Weights of a small transformer language model: untied embeddings.
Each number is 128 + 32 x the weight over its row's rms, rounded and kept within 0 to 255. Layers, rows and columns count from 0. Numbers have three digits each. The size before them is the row's rms in percent of the matrix's.

# o: layer 7 attention output (transposed), 64x64, rms 0.249, rows 40-63, columns 0-63
# v: layer 7 attention value, 64x64, rms 0.244, rows 41-63, columns 0-63
# up: layer 7 MLP up, 256x64, rms 0.281, rows 0-76, columns 0-63
# down: layer 7 MLP down (transposed), 256x64, rms 0.277, rows 0-75, columns 0-63
o40 101:144106075101137155181120165158146161120048158133105114102075124136118133124128052102111071090122110101124140205123118103126209110131104144160171151071150119127120105071151130131150158101153109
v41 154:160090111143071131168099153155108170088109142066178214056132085112123171165114160086137089126112119132162129157111117135073166145108166128100124160069153094116115135152133144156147092137169147
o41 107:126133121172183102084111116174182183110120109112149170149113091038161160166125154096109101097164132159143137140110084143092181124168130129115178193120155117163106135138171152153092162090096113
v42 110:125103176130093153152096179144148126177100146088144079067138158054129105153163139165108152125130161093199131088074143096111167133128142111155060134137117159104113150158153081153066125141121092
o42 100:107061109159089125124139177084103137108038153112108098130128129095147160172171058107127105140116134115175120079042129119120106094112092141188115130136149106140144101116155116058099113156128136
v43 080:137129149150079118107141046114100144155138125158076156128156134121072175123107111092072143107108104133146106125122127124155107150053125092087089095061109129117061112117077157102139087152112197
o43 098:132176168148127154136169076076111102126174115119122130205145150155084159096097172076131174122124071144124105108111143129127167168146115143128142113137145114144115084111127217053141140083099171
v44 114:115069072180113134104119141168132119164107060106151177081097125129117112146127133163154094108126142099117076165131121061132118159176130181138087137076159068176176140131126091137184149100118108
o44 092:164095117150181168129121136169132157158156123069116169161119132132078150179150154139143155072143135122164177182162137104174151132108119167170079140060164148181163132176111145141170168141128087
v45 119:132142060108163184106064067144126082131147160150135130121187119095117064155133131104129150119122114167085113022109114077143192145117123082147131086116096149148140097155142116142131119131152139
o45 122:141127142128141193146087147129076126064121136092141165096157153068114142140127119107164114181141114083120070091107108093075219138083122086089115142129112131144119102183152068115149169126141126
v46 100:105130121151067171152158231124119146176062102073161117132130117118095158093122123144110096120132135098160186117129164140103167103109090168183141153152102147094129131127175114138067136134121069
o46 107:117075062138122132112172159130143175134085180178111135122134126080115088135093078101141071047157119143115178058139141123129135085160125127165124135153094123115173129135073089115114105077131097
v47 097:155141087105133184139105164113168113174149143118131226114123124069100095101109104126095125138130086043160113103120132083134159111138150115183119172116132113093061096142163106162157097132081114
o47 105:184091171069163184153149142100128167055127139065110169154157129103121098110128135126118069134108107121044133173108163131108134061112100119178109152085116094156129124156121117093161137106145120
v48 130:163129136177075146137157185160151152114111100107132166110121217117050187095071125111134095105113129124084137192179126146142107109098102143155131137155134096126059088106130116151155131112146091
o48 110:140113124112117119140172153110073100106128183154125082124159162150080140135026185137184074109166094130170134109127153197148118157143189132163116128138148174125086146110131107156164127100097112
v49 167:145094119168087176143106190130152134077101108085153193036144142138119104148105134078116096113161132097139112159114125111066205109133173124131113166114177129135093140176145106162158122163133140
o49 116:151082110167084111160119127141162102100049114128120115126162151090122142125105149097055124124199132107155101211146108128124151073107144130116128187053139158112108093150119085134114154073123147
v50 088:102149154124127076139180114119156116151069153082140092154136168149130127124131139129112211121200165127150143112086122202220122156167124091123107142135100194141164141092114136132086137139103133
o50 101:110148076154129121073154125135097160129133127132149092156130131120150120117114108089192148152106145123110094111069086156173129057084116127044084130133125194139121121082059159089092086124091140
v51 144:072095113121147157158122219181144128097113079092142173105128147130100131141123126093093108108131160085088128151127135080054181139092161116143130180090206128087102133151138115157155124170118125
o51 135:163133122126169119173071189201134118150093115126087132123131106133188125178143157035117076113167150147133083150153173111135117107100155122124120146112172150099171066148101101112170129119112164
v52 113:105126119122114098138196115116199097139184131167071105158103114162126146131109118181127144164127116114117116164079170158164092081232112161132148143144128073118104081086116154108113134142090103
o52 103:068157122075128084151161130117179125086192096200135097065130126181156142145115118147114146096092091136097115089136187110182131087119109126121102184098069101166124148148119125150117128158150096
v53 117:156141139146099157137094172127100145081082141107138172071157151096111131170147149137101114150133203094135129091083124098064182148076157054119131149079133093169132203142141113131138109158138135
o53 110:191134150104130144170109117157110200086092207107131146092118146056190106164179135138133159124140115116154129154104170114111124116176146217120144138132164143125107154167115115111123101112071123
v54 127:087090122111137146119128101167090107135144131117149123174124109138117055130128113166147102142138177175038120101110132137209088187124103183130086119146116136139214156104113127184147147115122104
o54 109:109120163131056109120132121175100118130112092088189159113126119090052091132159110152154107080084141118078094105117128162175123186124118167121080133127161134129203194112113105162151128158104105
v55 106:204154126169067165136102112178067192091167112135104153122148145115130133158104142117150104144124134074108131187117120190092146119105145113086064125084104139089107169145126130084166120109177140
o55 089:105131116162122191156113143159127104097124128159095191124120132153195106162115089174177119143155115128125137175114161142165183136186153143200166138137162198171077137158169127160119161106150127
v56 114:143113095141111106177100225113085118133104133078178173095054151139108158044133151148119140114136156125172135173123109124097124160089129173180137140069149097133087137136165110144126137142118099
o56 110:191100069130148090195080107097102159148121097101119165126174115096146149120153169189134122108138116158146082104108090155137081112129125217149187135134154117141140083138161085102150155137134084
v57 103:189138159194078120137150171176169136173096116133109140127065104131061159103091109134109154163139146134144116195176172141132079127102146155141120114139161096113074104089099109132148058111135117
o57 101:171085133164151155116146079106126076120184170152127131170101099135131181098103119165095155120178128120108113175114234176150104137124117121111162156205120100173158119143150132144173115137161130
v58 117:097095161150083085122113140176113115120089093085127143052067127078119179132118163130126149100155124133107112160099081121155198155082154114159039140106153110176087130112135140169122126118114095
o58 102:132140152204109061147129072164114100129121212039136154157102147138152117162142153159110083068112159147156109120108126127131169138148140146106122117123077114186140113129133077123137126061143151
v59 104:159164109152177172105115171100082130105094115080152090128149177101114079133149142130105144118127147101118112098134125113097255101109114131149144121087142190149136160152156107114088119146127162
o59 106:094138084176152171148054126088098069100127129112122088115147115140140138152187091089137120081145087162203101101140121153095138088205125114119142131094139145131168122164120096092086130155155174
v60 112:104117120112153123133111202066118097151120122135181143097097147096104091066176153127106163131114204124197126104068108130130168159147135123152121140138075214151117147142140127110087114136114078
o60 106:148109065145123117130137115123170129136083140123105127138111162094153131080202168116084092154132084061213131084105095155159090142062074123160139151158098187169144146124126144121138115152148130
v61 088:136176176122102097117195058138101119150148184119140115147152109134160138160153137145144151144145075140169181128135152225102152115124185125109111131086160148124094120132103102116070150158096191
o61 110:125205097111113113080185111121125043103127137148090137124209136120125090132146082152102162152141191185089169141104137152102136072105148136204111146099123152108106100107119124128105136156129144
v62 139:096083132174133148111109048149126121109146113148122105147178129142165107136158123167137089162130123130080117073113155146189090159222095126085105100128086128104182180173117099157122154134152163
o62 115:070128170161083143125120093174088148149098151144090119119143128084061122128088130183122113176153062130058137111138116088154128164128154099143110121067158155092154180153134148100071114140171106
v63 127:161163137166101094127109194158184146056098110126114206097097159113137198147080130153082136115151134143140127147144134130076122083076166062120166159131118144136058128100125141145138128145133128
o63 102:216114098112084091190141155152133127124124169125122106112129143172143184126092125115082143072162148147158095128133181078065153108111123153134136088163140140168077129125103178187128157170128099
up0 115:135179093117076075108127172138092109094081055116101080148157183119106136098110128205119118099121218126142152159103159139101088078141143110162135146100110092095133110157147139097119129100162136
down0 105:109138068132108128139121188111131152095080134091065107139115162117078140091118137185073163162117174116138156177125143146131032135115134069171136150108131105139151134135053135136100120076121137
up1 099:109130177074127158103102159149125103087115071111112103112104175146104135128113069169130124149124126100168217162118146138137187127183147142087101077153109145075129104086141126089065145128164168
down1 097:099139196141127128177165111135182139146122183098103089188140091108095158126129087148038175133094117076096134127143139185150069160126136144153148134103133112116123133139187144122097132063101109
up2 108:142155122157114106108165155141151153159134120197121095133174110128132194137113102146128163123159108077164115152058102035111101149207145127145151099113102121061096118136137151156137095149145185
down2 105:079090173148096098156162138127129125178094151099123088189132175123166124138099110133138106152128155193175096099157159084157098141134133076163153083133190076123130110077113106113132094181074118
up3 093:121123129140094091093135135114111114092083151139184179134149160143072100229145099149141104151163117126140172077045135133131114142154063128140104150172181118115138107126116114117097073085101140
down3 086:148094094113116095212138109104171149127068177146167125136120132165100137151144106128162142104157146109147127137192116149151093076070147097171185128133134133151174170100158166117060137179152165
up4 084:106138097112149136084209105119138084148128190108152107075174161149130127135115092207079108124106170115099185078112130118127106159134069133074124070107071136141093096118152130122126153139147104
down4 083:108128138148111117104148173165137131161164122115163123168168148180089106110148113161191166127078169150069105084159123082141205111125107100103151101106157071144113157126128130138146123172093042
up5 110:114137084132167106104118134151173107130093113118089133082105109073127184162109126174126132162156159047135204165080192119094103107108159132092175107117093167152081139126150150140115140107156174
down5 114:042131104182158127092167137153180119107124125125083157118114120112133150117143153151105124192157089088097147181152135168098069176108144084103125120138113144175082172056151170147110161119120127
up6 095:109159162134156126158129183141150079149127095101152188149177139076091156201114153105098142087109154141120137065120200091126120146145093108089146120073128142139098123171144134182161094091177133
down6 097:087134179149147112131114143169143135134133075148148131095096157205059142152111145113097164105064160164128126136156095105146087096120094121151140120142103124119109245149104128140118105100167074
up7 101:115138161148067123070159108203123104175117083185191096105158159139111115193090140115108145124188142162126133130111136075134079129124141142119118117153182120111130107122119217121121145181126125
down7 100:104069128089147120162164135102163143157147110134072091120135090161127135152134140105119068101099151142091146058130109193095156158143098093125125151164187083102162147100156153077127171077071106
up8 112:110150114147074131108127115122083109123099094204189063131127119095141156169072082117100075131151137106110133099125149086107174108138089180156072100164146125081135072136133143168142091121178136
down8 118:151131122142080141026161119102150157177060123110126151105148167076156132101125126167092097151148142090132160137138174167077183187151113092079120146079097132111138159089117099136123103101137118
up9 102:129181092087108132109152096143106099123094096126097175136146110087073154063128155137176089049141125095106108105124129062114137081071155195082144122117125120116098117100143133187160100155128150
down9 099:115156052107076142114144125139097087138134154189125148105116094130113089094154126126108145125101189097164108152089071089148126172115128147158107151101129106040188133066173139144126096096149091
up10 095:126129155120125164128139161116145124198136103066162120116132177114112099165082159152170134087115135151111148147081174114156102149098120114146192099183182084138124121098120098103147157041158189
down10 093:119082170143106168163116142079093118150161141062126121137114114120083142187137171104122126129146132148158144181119166144162076144150118093122160193173136132130140105069120093050094127050128149
up11 104:118137065112108139129128153168193147173130142118141149077143099099097204113134135105119139100097158139105135129049173136098165068168130208134095091136142122181143078109150138145088122106163143
down11 101:107163127063142074102108093123104141124098097110185111106178165122142123081145161159118175130081064107085076131112128120107123146101185139151092128159129154098124171191129121165173185183128125
up12 096:184097105182109175052111156129132121105132132151175132123140119126167111179068076090140170146121173161163126131115146119143145069107120148070093076122109181134108168118124135098124117110160204
down12 094:102177113108136122118100128127110128140184138124084136103138073104125039106147128136133142070108110152090078093134222125140102088144140091143111063077126165167103183109133133180157128146120105
up13 096:131142067131033118092129126180157079126103149110126128069192158142122130118111116093099061096146089097173115142106135134128155076076106132047117095116099159108119115126163105112153160128139148
down13 091:087157112113077175139092110116135116128095144103103083130090100118112115159148184076023122145132140147085077132167112099174111133116181122114134144110100138128101182124155079094135091197155119
up14 092:117090123102170066102112109131119075146135182146141118126117120106115158094137104107139092064130066058126155069075207108125095167151132089121132110124140113106101127116183199126107172119124142
down14 092:080126108091141163083133119126149091096211086151135126161148088142173126118188142147183168129082164149075144179146084146109094069126113087120153100082138112152144164103129162115141108122161074
up15 104:112186134149169094143143160141106046124102113097168147139148119180099188160130072103138061092151111164134175144138140173100152111133168118131125100095140150087085152122092164149099138098155198
down15 104:090145131125082151136156151115137086127103121124142176138122106175098171205140122119082124047126064141113210098121090108125142128098168146132103121114174094165055153091109113119099156115170126
up16 093:131168134114078124120200189196143086159147049151137169103155098149157133135125102165146130156090144090132135068135079117144167097108085160126163140085110153110144104096154132154155106145190153
down16 089:144129145135176115124057118103188114114060179118155137111121106121101134101175144084096077103150111141157112150061167111118164179157135095117116073101162106161135159136089098101088157104062126
up17 104:157099124093084102116145132132131101081096131142099112138186163102154183125114154129128104127103160140211147086111202148167178120100139118162108106144201114137185141160140173141153158065164128
down17 111:148126084101166177119102157176180170077118125082134128114099222150106107133098148132115172160108078144117088113153142193116151093154106125170122131172135124129199136105106153116125180170165138
up18 114:101120154168136099121190126164104080145100105155123119092140128189119179164121082145189082121157110125126140116108175089147141142119135094107108059170156168187074150119143118200123154114171097
down18 127:143145178126142110165190141136198113153084166103090113176130129178117129151089085089142138166058124133176137129176120102158123087122170107152144087159157081137075090127120123130137115119140049
up19 099:111116110142189122101108122201126093186120100144147154091161098138122152186119136113140091103146169117138121134032113064089121105142131122108085171159119172119118068169137134196103097114130146
down19 101:154099132142103160139185078110162118162155148044098122132134155164182121170088155135155111134063134076120160137124109082119092093150138112119122188140119093187127151135106147090118151145149043
up20 092:077091103108127186087113163110141133136118064147101113107116117127105118111151113159190104154113152109123143111104111081164108140133112229125098068130170139194169173138147130120093165160160178
down20 091:114120176127158049192154107155138131142131163110173118144135146154164166135075140124066149107123085151138133108119156164070123104117135068098172115142122116051079051128106154152140121088143131
up21 103:154097076188126098111151092147112127130145123190150112130162086172070067159115146173160155105103094132156124151099135120155112102086087198159113071152104119144112105179199163098139120105129127
down21 111:154139128082082155135149065111138102126117131127183117057086069100146154073141159121119137135129076154134070109107141071154168091114165107148106135119163170140101162057089128181107124100149160
up22 102:130135058079127073054144135117117135114075144095153121119193119092146196151136147111152096107125169095183150118040147112145147136121113168154094132127133152121115132185082156100127140167141165
down22 103:155131110082071155114094133173112173143103122141116159129145125167137183086099173091096099128131167070191156142132109163178113132079061141200137141121106139093123112171079104142170149151097116
up23 091:112142155171111080084169103076108135146138120076109114119203128110161127110048147142209130123126113139099206158128143138092164169123098151132169133085100129148131124146146206126153149137152109
down23 091:155143103150131158200130082124160093138068115126100062130140119133090092136103117085120149127125152122071114154201077146093143136070176141125119104086122095190124177087145137167174097139128153
up24 096:131165104084139095112190160092125079175124159148168155112167135145082089158096113090145177164117105117119118115149155153169117147132097108118166053124161136055125096109148171123188104101180098
down24 102:073123120085148116177118097112128143165166108112128162134180076125076151129186154103154150163068136139149134151082149149141191162111081181176107094060118116143119147123123133114089106110063093
up25 102:093149140105104144030120104095116080159103146150147100128146131073147145142102074178174136078142108139141176077137153121140149080125137179124100070128183051119124170133120150163131124140113158
down25 111:145170141166119160098168135129116107112110122119156093105126158130141138140056095169128083148130147132172166163099168121147078133152073164206140132182133100130158123055122166197111081128084105
up26 103:163103089087132131126141156086117147114127105106151076078205170104143212097072142111110100152111141128135182121047153151142153140107141164092113143172171113121068115169128146104129083145139115
down26 111:159152103103125069120011101131132119102112150115107152105050145145084166127121147096162166156183097086090172161106164153149140150115117142133141100120109111105156129155140180140099177103133088
up27 102:109132121117086126098172139108135088121129133117173147059120171148171147104103070154183158127116156095172136080106141059122148124152058095074091085134124142108077156119151143059143155131117091
down27 106:161168149097125124107109200136127093103089174136173043122092112209123126095131154149149112137125094136118147128158146205121108119144075168134167073116132144159117179119139122176133136119135066
up28 091:094189143093145131140211167166084071095110102166112164113134082133103106194101136088173114139158112124125121120116099096122144106175085079141179137152150113096076099142164120153074125125160158
down28 097:058163171112139148124106111135142073137136122180178129088101106130140142125069128135126103098049143141166171131134125152141139113142066066111155136156114064167075137172183153109131114162084106
up29 095:122113078129148088103151150125098157084113075131200084105131104120150180135130105144136106111116124098171153120120065106118177137098032144138136123090165073139150103142156110054154098122178131
down29 101:127071134138110066151165145169111139203115108136149137075150124165182230103119121083138110150136139097147134169091107158113177164125084118140150169120144121113174113140158184130135099116133184
up30 101:137078127108135100142154159116106119080126141161114156131160160112147132113120149084105165087124134164089196181123116090095136153136052142122147083122120111083100133184201116179122115035144115
down30 099:149120151127167152082161067075210077120136147185124123115106135066145149164145100126069135152055122141096111064107073122098133142190109104130119129140144119091134155107141128121078153134107110
up31 107:104119168175114130112138155127111127092118055155159206129176152100141132136072126116156101048104120075103157119139117114158160115113131191131144103117116107125118118188108162054149114060119107
down31 114:090148185147151139111168123176157133155090119147154122115150141116090102113115108149112139134116117137080172034197160160060119161106126143179153134077130145181130105104130160139060135176141165
up32 130:096180115086114095114127146134138127118120090133095139094115093095143134137116104122170097123166137122085118078099139117145094080182102141131166021165146169056086144141180106139125132064140171
down32 166:081208083104062149156132160118110133114138082173070093085120079124126095136136149127170151129125162136103104106107087137118059093148142173129128087154154113073080151164105095162159136105101105
up33 089:156129114085094134075140100091159141107153116132111157136161095124164145088136070093215125122095129061114156124137124098113119099125075080084124061195127181083149158093125162136126092128152141
down33 084:150142130165161160142108177074096143137069138096149142113128143110100138108170112111148136136128096157043093162088131183125113127150157172122152137045213076114116100147124140114122141111130062
up34 109:071159095131161070103148181121112161196111164136176144115125180104081141104079119117146153127156163144159168161064125071187158135107111145130139131105126167097080073110109120091141085122142136
down34 128:044115112079112108121170168088127190118122178092180126117114157165126108112069166097131155151126137158168130113114115087183130136100123187189151124115125157124083097102144159086137118119136060
up35 104:089131134152120095124129113101057096189107116111118128099105104133146167105101142172125082052118098138185143109110175138145084105138110137104191133163127127133191144172150085117126077082119200
down35 102:110084128137156135179070143123113156061090092145119072156101114127123171184126129123098096142121121176171155158172150167109120161152139099072179144176093117164205127116087090123144115087141132
up36 099:111155104130148058137194120164098135142129097193169115082143086110147244104141101102111150097139149126121121100143134124139108099135099145107079143126169157148080136101152136087154067128173145
down36 095:159092163120147137158156126102169149159163123104121205104180097110125114138142107162126150150199096170164119113084140119160166184080142146170092148102152168141180149119158133115066169118063141
up37 092:186155068100145025140157145131102121061169125148136184082204206152093141166152129102161143153129137098136181134106155100136130131147137113121104096123120158099118101116165120105111123136132146
down37 081:149131136142136063120106129147134168090232161120086193107133179176112105146193150120143099172095171102139103170161159142122137065151120115141084179126133130099142156118113091110124086117122106
up38 083:141127089098074139117137187140148156134141113154175163111151151118165185172062120086144155093103187113120129169126089100100208080166134162164104167126172149117095130169128117166173098134112132
down38 081:116119116139102131111151093081145132141067167151180063100195126152101145089144133136137142147156086133142130109101158145093149160085149167074139072140066085182169109117094146092058140132125163
up39 102:165088137107150073117176140155138152195116079160145096130113122133139200137070154116141068114132179141144143091116125069152120196108127158111117131200130181137133093108124177166166113154136140
down39 103:129087131117115131139148057145135196191133156097103089128176135104099127118153098084145145215103167107114121131119073045075114177086121133161151096142129091107139142121139178119131131093120151
up40 104:178112140144151169105114148151151100128113048125109126133140143121163173160114088155133135115124184133126178176111147143184079116169162170105153113111182102133076049147155198115161132091134156
down40 094:112128152162158161184059135108140114131102095143138191147156109140131106115196116117143154130104126124097097148156096120146091237144123157171139110113147116129176122109107199169107084083098159
up41 093:152109159152122080145125155176092126108132110156127127139154111048080144169108132134172133144190191117168121172097125191114132090126095127046097107148134174145138057138136137152122092112164166
down41 094:116084143173119067176082156189072090175125159108132113118128164076130122192136149162148092155090151129102132143117159161146112108060153139113133141103138105155128107091109187123118093173063101
up42 084:121129118164131127039085134160114078149122152126136115071156114083091080133119114189139141148185175119160116059108180083123182100149136135115081112142076142178069130143115122146110132101117109
down42 080:135158098122132157180108133121129179106094139099074082196107129053138107093125198080136168122106112144085119181179139092147143100091109148156122134117124119111174080103173101119096160097162094
up43 103:125100113113137100123158175092159033153108148132156099137143132113148195088100102107116131114199141106127112099095143149151157114129140193134067124130122163090154086108130139142220119068145140
down43 109:102107130113069124132054159143107098128166169154172097116154127105181094177157097162093112140131109137105146093142107031085138175133155100136099142178130157137123192148135156154114096094163092
up44 102:095122115124134054131128177113134112161093080139137128157145136148106155194139159162110063116184071107155189124088101131155091117126141113159090067126147164104095126166127149174134149069146182
down44 099:164151103118097139171163186090115170161095181086153077154080109128123166131156098111100163108123092121137152140134070110144136145156206072163180106117136135140082152100181121124118155188142105
up45 102:193122152131125147099144143103123085160118100093119097118159134041148141141130106116160141063154116135171100091131114118094121095072114209121146098171132131139154102166153125050205123116148109
down45 099:154136146149191147126114080117103088158178134130099135135116186104178175084146138127212128132140110124080073153147130083144074084116168121168127104205168111126102106126105160088123121163148106
up46 102:119114125105155094066104178142091119114142082111105151119134122081130137128155143160143136075095127104108140073086185140064137069074115135096110107111166126052168113164140081066128121077131146
down46 101:134140096145071180124109121161101152134112156115112121129115158151070155113181124141174178133112104145151148162211109142083097086092089111172129167164172100072073168146123143121144130117068171
up47 114:083181103119123117089158083154095125150097084149179181067111139126135117115058126113139209111151140110139156209095186097104128164140169111094144164126155148099096130111128165153119099144153144
down47 126:135113127132140117122122085163105170101130138095142126068066121081145098097099127183059175112131169127201152169191146084123147150103179081135117168136161111072153115134113151092108128176149136
up48 103:128149158163114139112137173151050116114140103149187169101156176138097118096116156125112127082130083097166134154122113089141111155110146118061093068108201125110120132213156137167171118114134169
down48 104:163113099147093139104144159135073203124119092145166089169089154116190077109174146162126138121124113084156114133081114126128098114143115121186185062164119138202105118089138135176115139135122085
up49 107:160142155172165076127159156153122123144144104134135121069191125129126146124090109184125115118134161094124131110126136150115106093039135159144159110073158159084076152138119133115185162119220172
down49 104:098155112168145157111093133118134167134152173187135172068073078177104138114091109100123116084138179094159131162115073100127135174102145158182093103161142117095156196102154121124130132118177171
up50 088:057144111083173118060191162110193109144082114164153150153155133103112084161144103171151157119150124119102159079138171118177108141122053170133159117158142147132107095130149135128104072138092125
down50 086:138202168171095157169121144110103092146088127111120134116133113153145094171147092163107150151163124103118147123085157093129119211097191104155093141165135130119141133097126173056083192171135151
up51 102:098102102156090067067166131155115089100104070129115096115128106094173123110148122166154155159127134076107136086139128152114084175123120131090156112118122187126149099143140129130124092076209212
down51 098:114107128161155133115146133108144083132155145188107100135163106125117182059214133130077176152116101172132101103122133175127127216116093148144158123082128067129147106093103115150091132104077154
up52 098:141151122125056130112132165167080149122136142164161161071114126177040115146133081107172164106155113120177145122121152075084108118109076076081091073111150142126091157145124093132134095126113168
down52 095:093123086122166098143106137118178073101124120124131084194083133153117117111187140097146165076087146139067081110139174136121145134159092165125136099083153157125174129165152080143147169113094056
up53 096:128188037061176092146119146143066100121153111099162158106122147095153132142110111129161115120152160131144183131163138093065104061138147089178106136102136127132075087143138110124148088127114169
down53 102:092128162085147163100129102082054108115155135113154081174186108103117115071186107109147182121183118161100070095125138121175125131140133167121136092122129068085132140100141115194142144115175126
up54 094:159080184150174132116152223140140123113103131114163171114119151177136112145081104129151101141122123108152177176093168131092119101135129136106146136118103196041094089123161115092109125072119099
down54 094:123092158118172136093158122114145149136118135169097126187166138176181066135122102086127137185085100176106122091105105118171158161084097140140125131110156163117144163074160157182125100143195185
up55 102:133115124131109140128210152143155085172091090146111125092148108120097125109110139151181166107149120141095145059127145139180081087088103088118137101127117083147157132153125133176143129068187216
down55 092:162136153143145099098096113099136111111072120137107136148171122143082144125168171097102069119117134129163185190170175206151105136112121103122146134104150157136159106110059129135033136093105163
up56 105:083149159105124074062081155171151121155127110122129160129108137141057127154103156166127132113153068123136145109114130122161100110175146224139105118149189176100149117184146141164172151131170110
down56 100:126093145139170151050135128119197141105149171091139114106165083133113218108116114088093135154119141107174075140116151102130131153150120054133122145131121146175134101126080038130126150119132105
up57 103:133112100017086172111137143083162118104084081138132089108158115162105146125087115090124136107145147140153148098116184111116164042105132114087133066117174131105078113137160139134120168138122158
down57 098:133085174107167070106138140119131158117121133102127069151144132133096093119090093103101153140141103165135094111182155179122150114191126157142232078134101121096153165123175098126107194114163131
up58 092:149137118145137101134151114153130061196071084071095145144153136119133096142105175155139125120137161189183172149089185126075102168113087132113135146065123123108152096122154143073173083130105137
down58 096:134088083137138155172106121135117076156059162099089144146097105197112118067084161133119129135142145194122157178130121152107131186093149105145137081100154151142154136103116138047136060122120131
up59 097:189157106125045103122147083149093105148144119148173145135105145160116095135091154134183089142198128190111122118108190121136110122165092113103136131168154116105117085172155162184115062097115133
down59 109:130150125030075167070146142128127096108155088163123130062126096115154137107113159136119078162099130124103144121146168145079135222129083155140139143152170171144108098116149122107138145068101110
up60 085:186114105155097094129182160110110090103192117163132132162163056143152150136077102111147180139132172150075123120161124113107155123106135154154120132146154169110171093177141096163187144151180182
down60 089:073137111096146146093096079119169121138077195117090094134136160087149084143182101112128098073119124128150126109145129124080136130158159142127104102111128081181160165122163157107020093138110106
up61 105:150137164074117106113120112085090125126090076125146112140214127048122116138112103150137103097091097109122210100138183119093180148149130185115160113171080137140074133139135159107099140093140113
down61 103:153220125084113121103173155105066109116164125161153159115148137159123141157153086098118093172092114074189106168144206127160134107101108170111120141178125109147106149144170093095155101100106123
up62 096:140143145111129087091134124109106088195170073237143129132184116156114148089118116104154168091120144142130179121096148134113105110179132138097134068148058143160093130151133171126151155159166124
down62 100:121094081159153147104125167142105168132102158048135204082129111129163104132091126135189125162120175170118061111108053179116146168125136145172139137155108128111078137164145113147170110105115117
up63 109:131185104151127153140118110135091103098091133122104113073126101142130186077099114159113088137158190055145140128125129117082108063131143131116145116122128113104122137129228121174121109096170208
down63 110:081130169151132092127155088088195129108057153122129146079085090214123095136083141123091164131141100126109100095159087176090118134119154172077132161106098123159131104156140124169104178133102138
up64 102:143111109152123104081148141165125095146115068095113169093208120151104212132121123154116128155128121163113197142095144138155123125147112098142071156135078198088107123107106154056145150105152163
down64 096:168150105133151175133218159183138117148135167120092151123149139162126193107112129165088136157106130118119147106151083183126071199136117090123111184129137142205097108114116131080117166156120111
up65 093:123066128155082102101132105152173105160119127147133113085127128150177138092109067191186121141150164129139158129113114121140166104151214169090174071101143148136151106094111151079082157146132175
down65 093:090170144113158120149136095092143143058120139146126142127134085076106083137061161099083150080109132145164148111110158139091065105119077086145104171163145086125082149165164104166191089111142122
up66 096:101190162150081093070149131084106093117126108107112159155149173154113099092134041194133144161130142085137152076119138131148102155149074151138111072116129182124126170144183174129096117123105113
down66 091:127121138139186189135099182164125149122109098148140129114143148079122162114210162097109129165109122080150151139119175105138169123045144106137095171161080117131097108106151109116040114173130146
up67 109:145146126161109163150124146099148141156124120112132126137149149085179159207086131103143091076149161162103150144119124134119145152176102199127166093086111182110090095125181155102122092150134227
down67 109:128108075161116188157098197149137136155176115094122132125080160127139109117121156082113096086122130156098111105144088174180114148138114137091153117088128136111085108080211152083128137197128181
up68 095:113112118154150125043134126050150113143124104122111144108184172143113123141127141131114147133176086134187130156140151167153192143156114190105130159145110200083110084182142171135128109072155144
down68 092:092118114118132140156130087068188135139205149119119153162146084105127136107178159085136139137130104125117119138197130132119152114146084126095155180137149161186223150078140136119089194130115119
up69 102:123134115120074102162169151084161108173076111125110147105232208131109185120122110148106134100152081107155163098090130131195117101109159115098107128128154144162150058133138138116161095137129121
down69 105:108107112121078126162081109056142155126131112150093142161194157134108120098109147120146133121124088128179158173074090152200116123116191099158125103132183180128150128105110127172132203162126095
up70 110:159109144090115037111124157173129122130118126093192176133116099104092145151108149196178135101143132134113153153103100120100125106085103191095097099104203132144092142190104133142129166099169143
down70 107:124160098141116124141159109123112128123132152098205131144027085200138152123133190162117124130160120107127130145194128102146077086125113079128076129119171082120115120124074119122120121067169097
up71 105:105170055090174113044123123153157100144155118149163128141222160115112186171085090122112111119145174140127156155109096150102168088153133136153170137113103117144105171151127144180161158134119132
down71 097:146138090100110147134107111098105105103154174166152073153137109080097143125088085132019154135155150165126153096150102120129133133147131075169145156112145074136098217111151143102134178108101094
up72 108:098193120142160072160157131158096134101105068104159113123092159064058171159125125176148121138172152121102146105098110098083105073082123145128120138136086144133095139195127148123133093081157167
down72 101:121154148078163138153111123101135156107101135069141085110079141164121093095106110150175162111120182133090122158123110146075138148090174123120116119118058067067071097108161131106092074178159122
up73 101:164172186134150096129179096120186037131148086109128156110167157130087134118120145179113103127100095134147119100125177132128084153108124196077097150135139091087081153178142162165142128131169138
down73 095:099177143177138147116151149076152071115128107114123116162179121178132120088202123167113133087045091100098101139129111132118076129096179106134105142177162117100152106072124099093164172152121117
up74 111:184120124112094071096138120176146142135119119111155124162130152072180116162088107135146153066118156108100153137128123140069126124162127191149108050093178166095075129149135167115084087070125129
down74 112:099116147110109089136164092131163097078156124124146118161091157130164066156111126125125146103077098080119139155166167194207089156142115141159106115117118124091155138127121148189058138175130194
up75 097:126118092157070101159158125067164111087070122132132110137126170132083165104095096184131147082151145094142137135153226113065133123132106148115110117132107188108080122209128162140124120140129135
down75 103:140179122141107055131126142146170118097167121175185124138096080087091159171126076110141154146124114076077115150140105145116148125100126080110087069152132168112145113099156104177188135108142059
up76 098:064122127157126120143116141112099127105105077107147174034149120105121120104130102093163111044121136046120118119064150137109159101084112105095095128190143162114125091145143140107097116155146177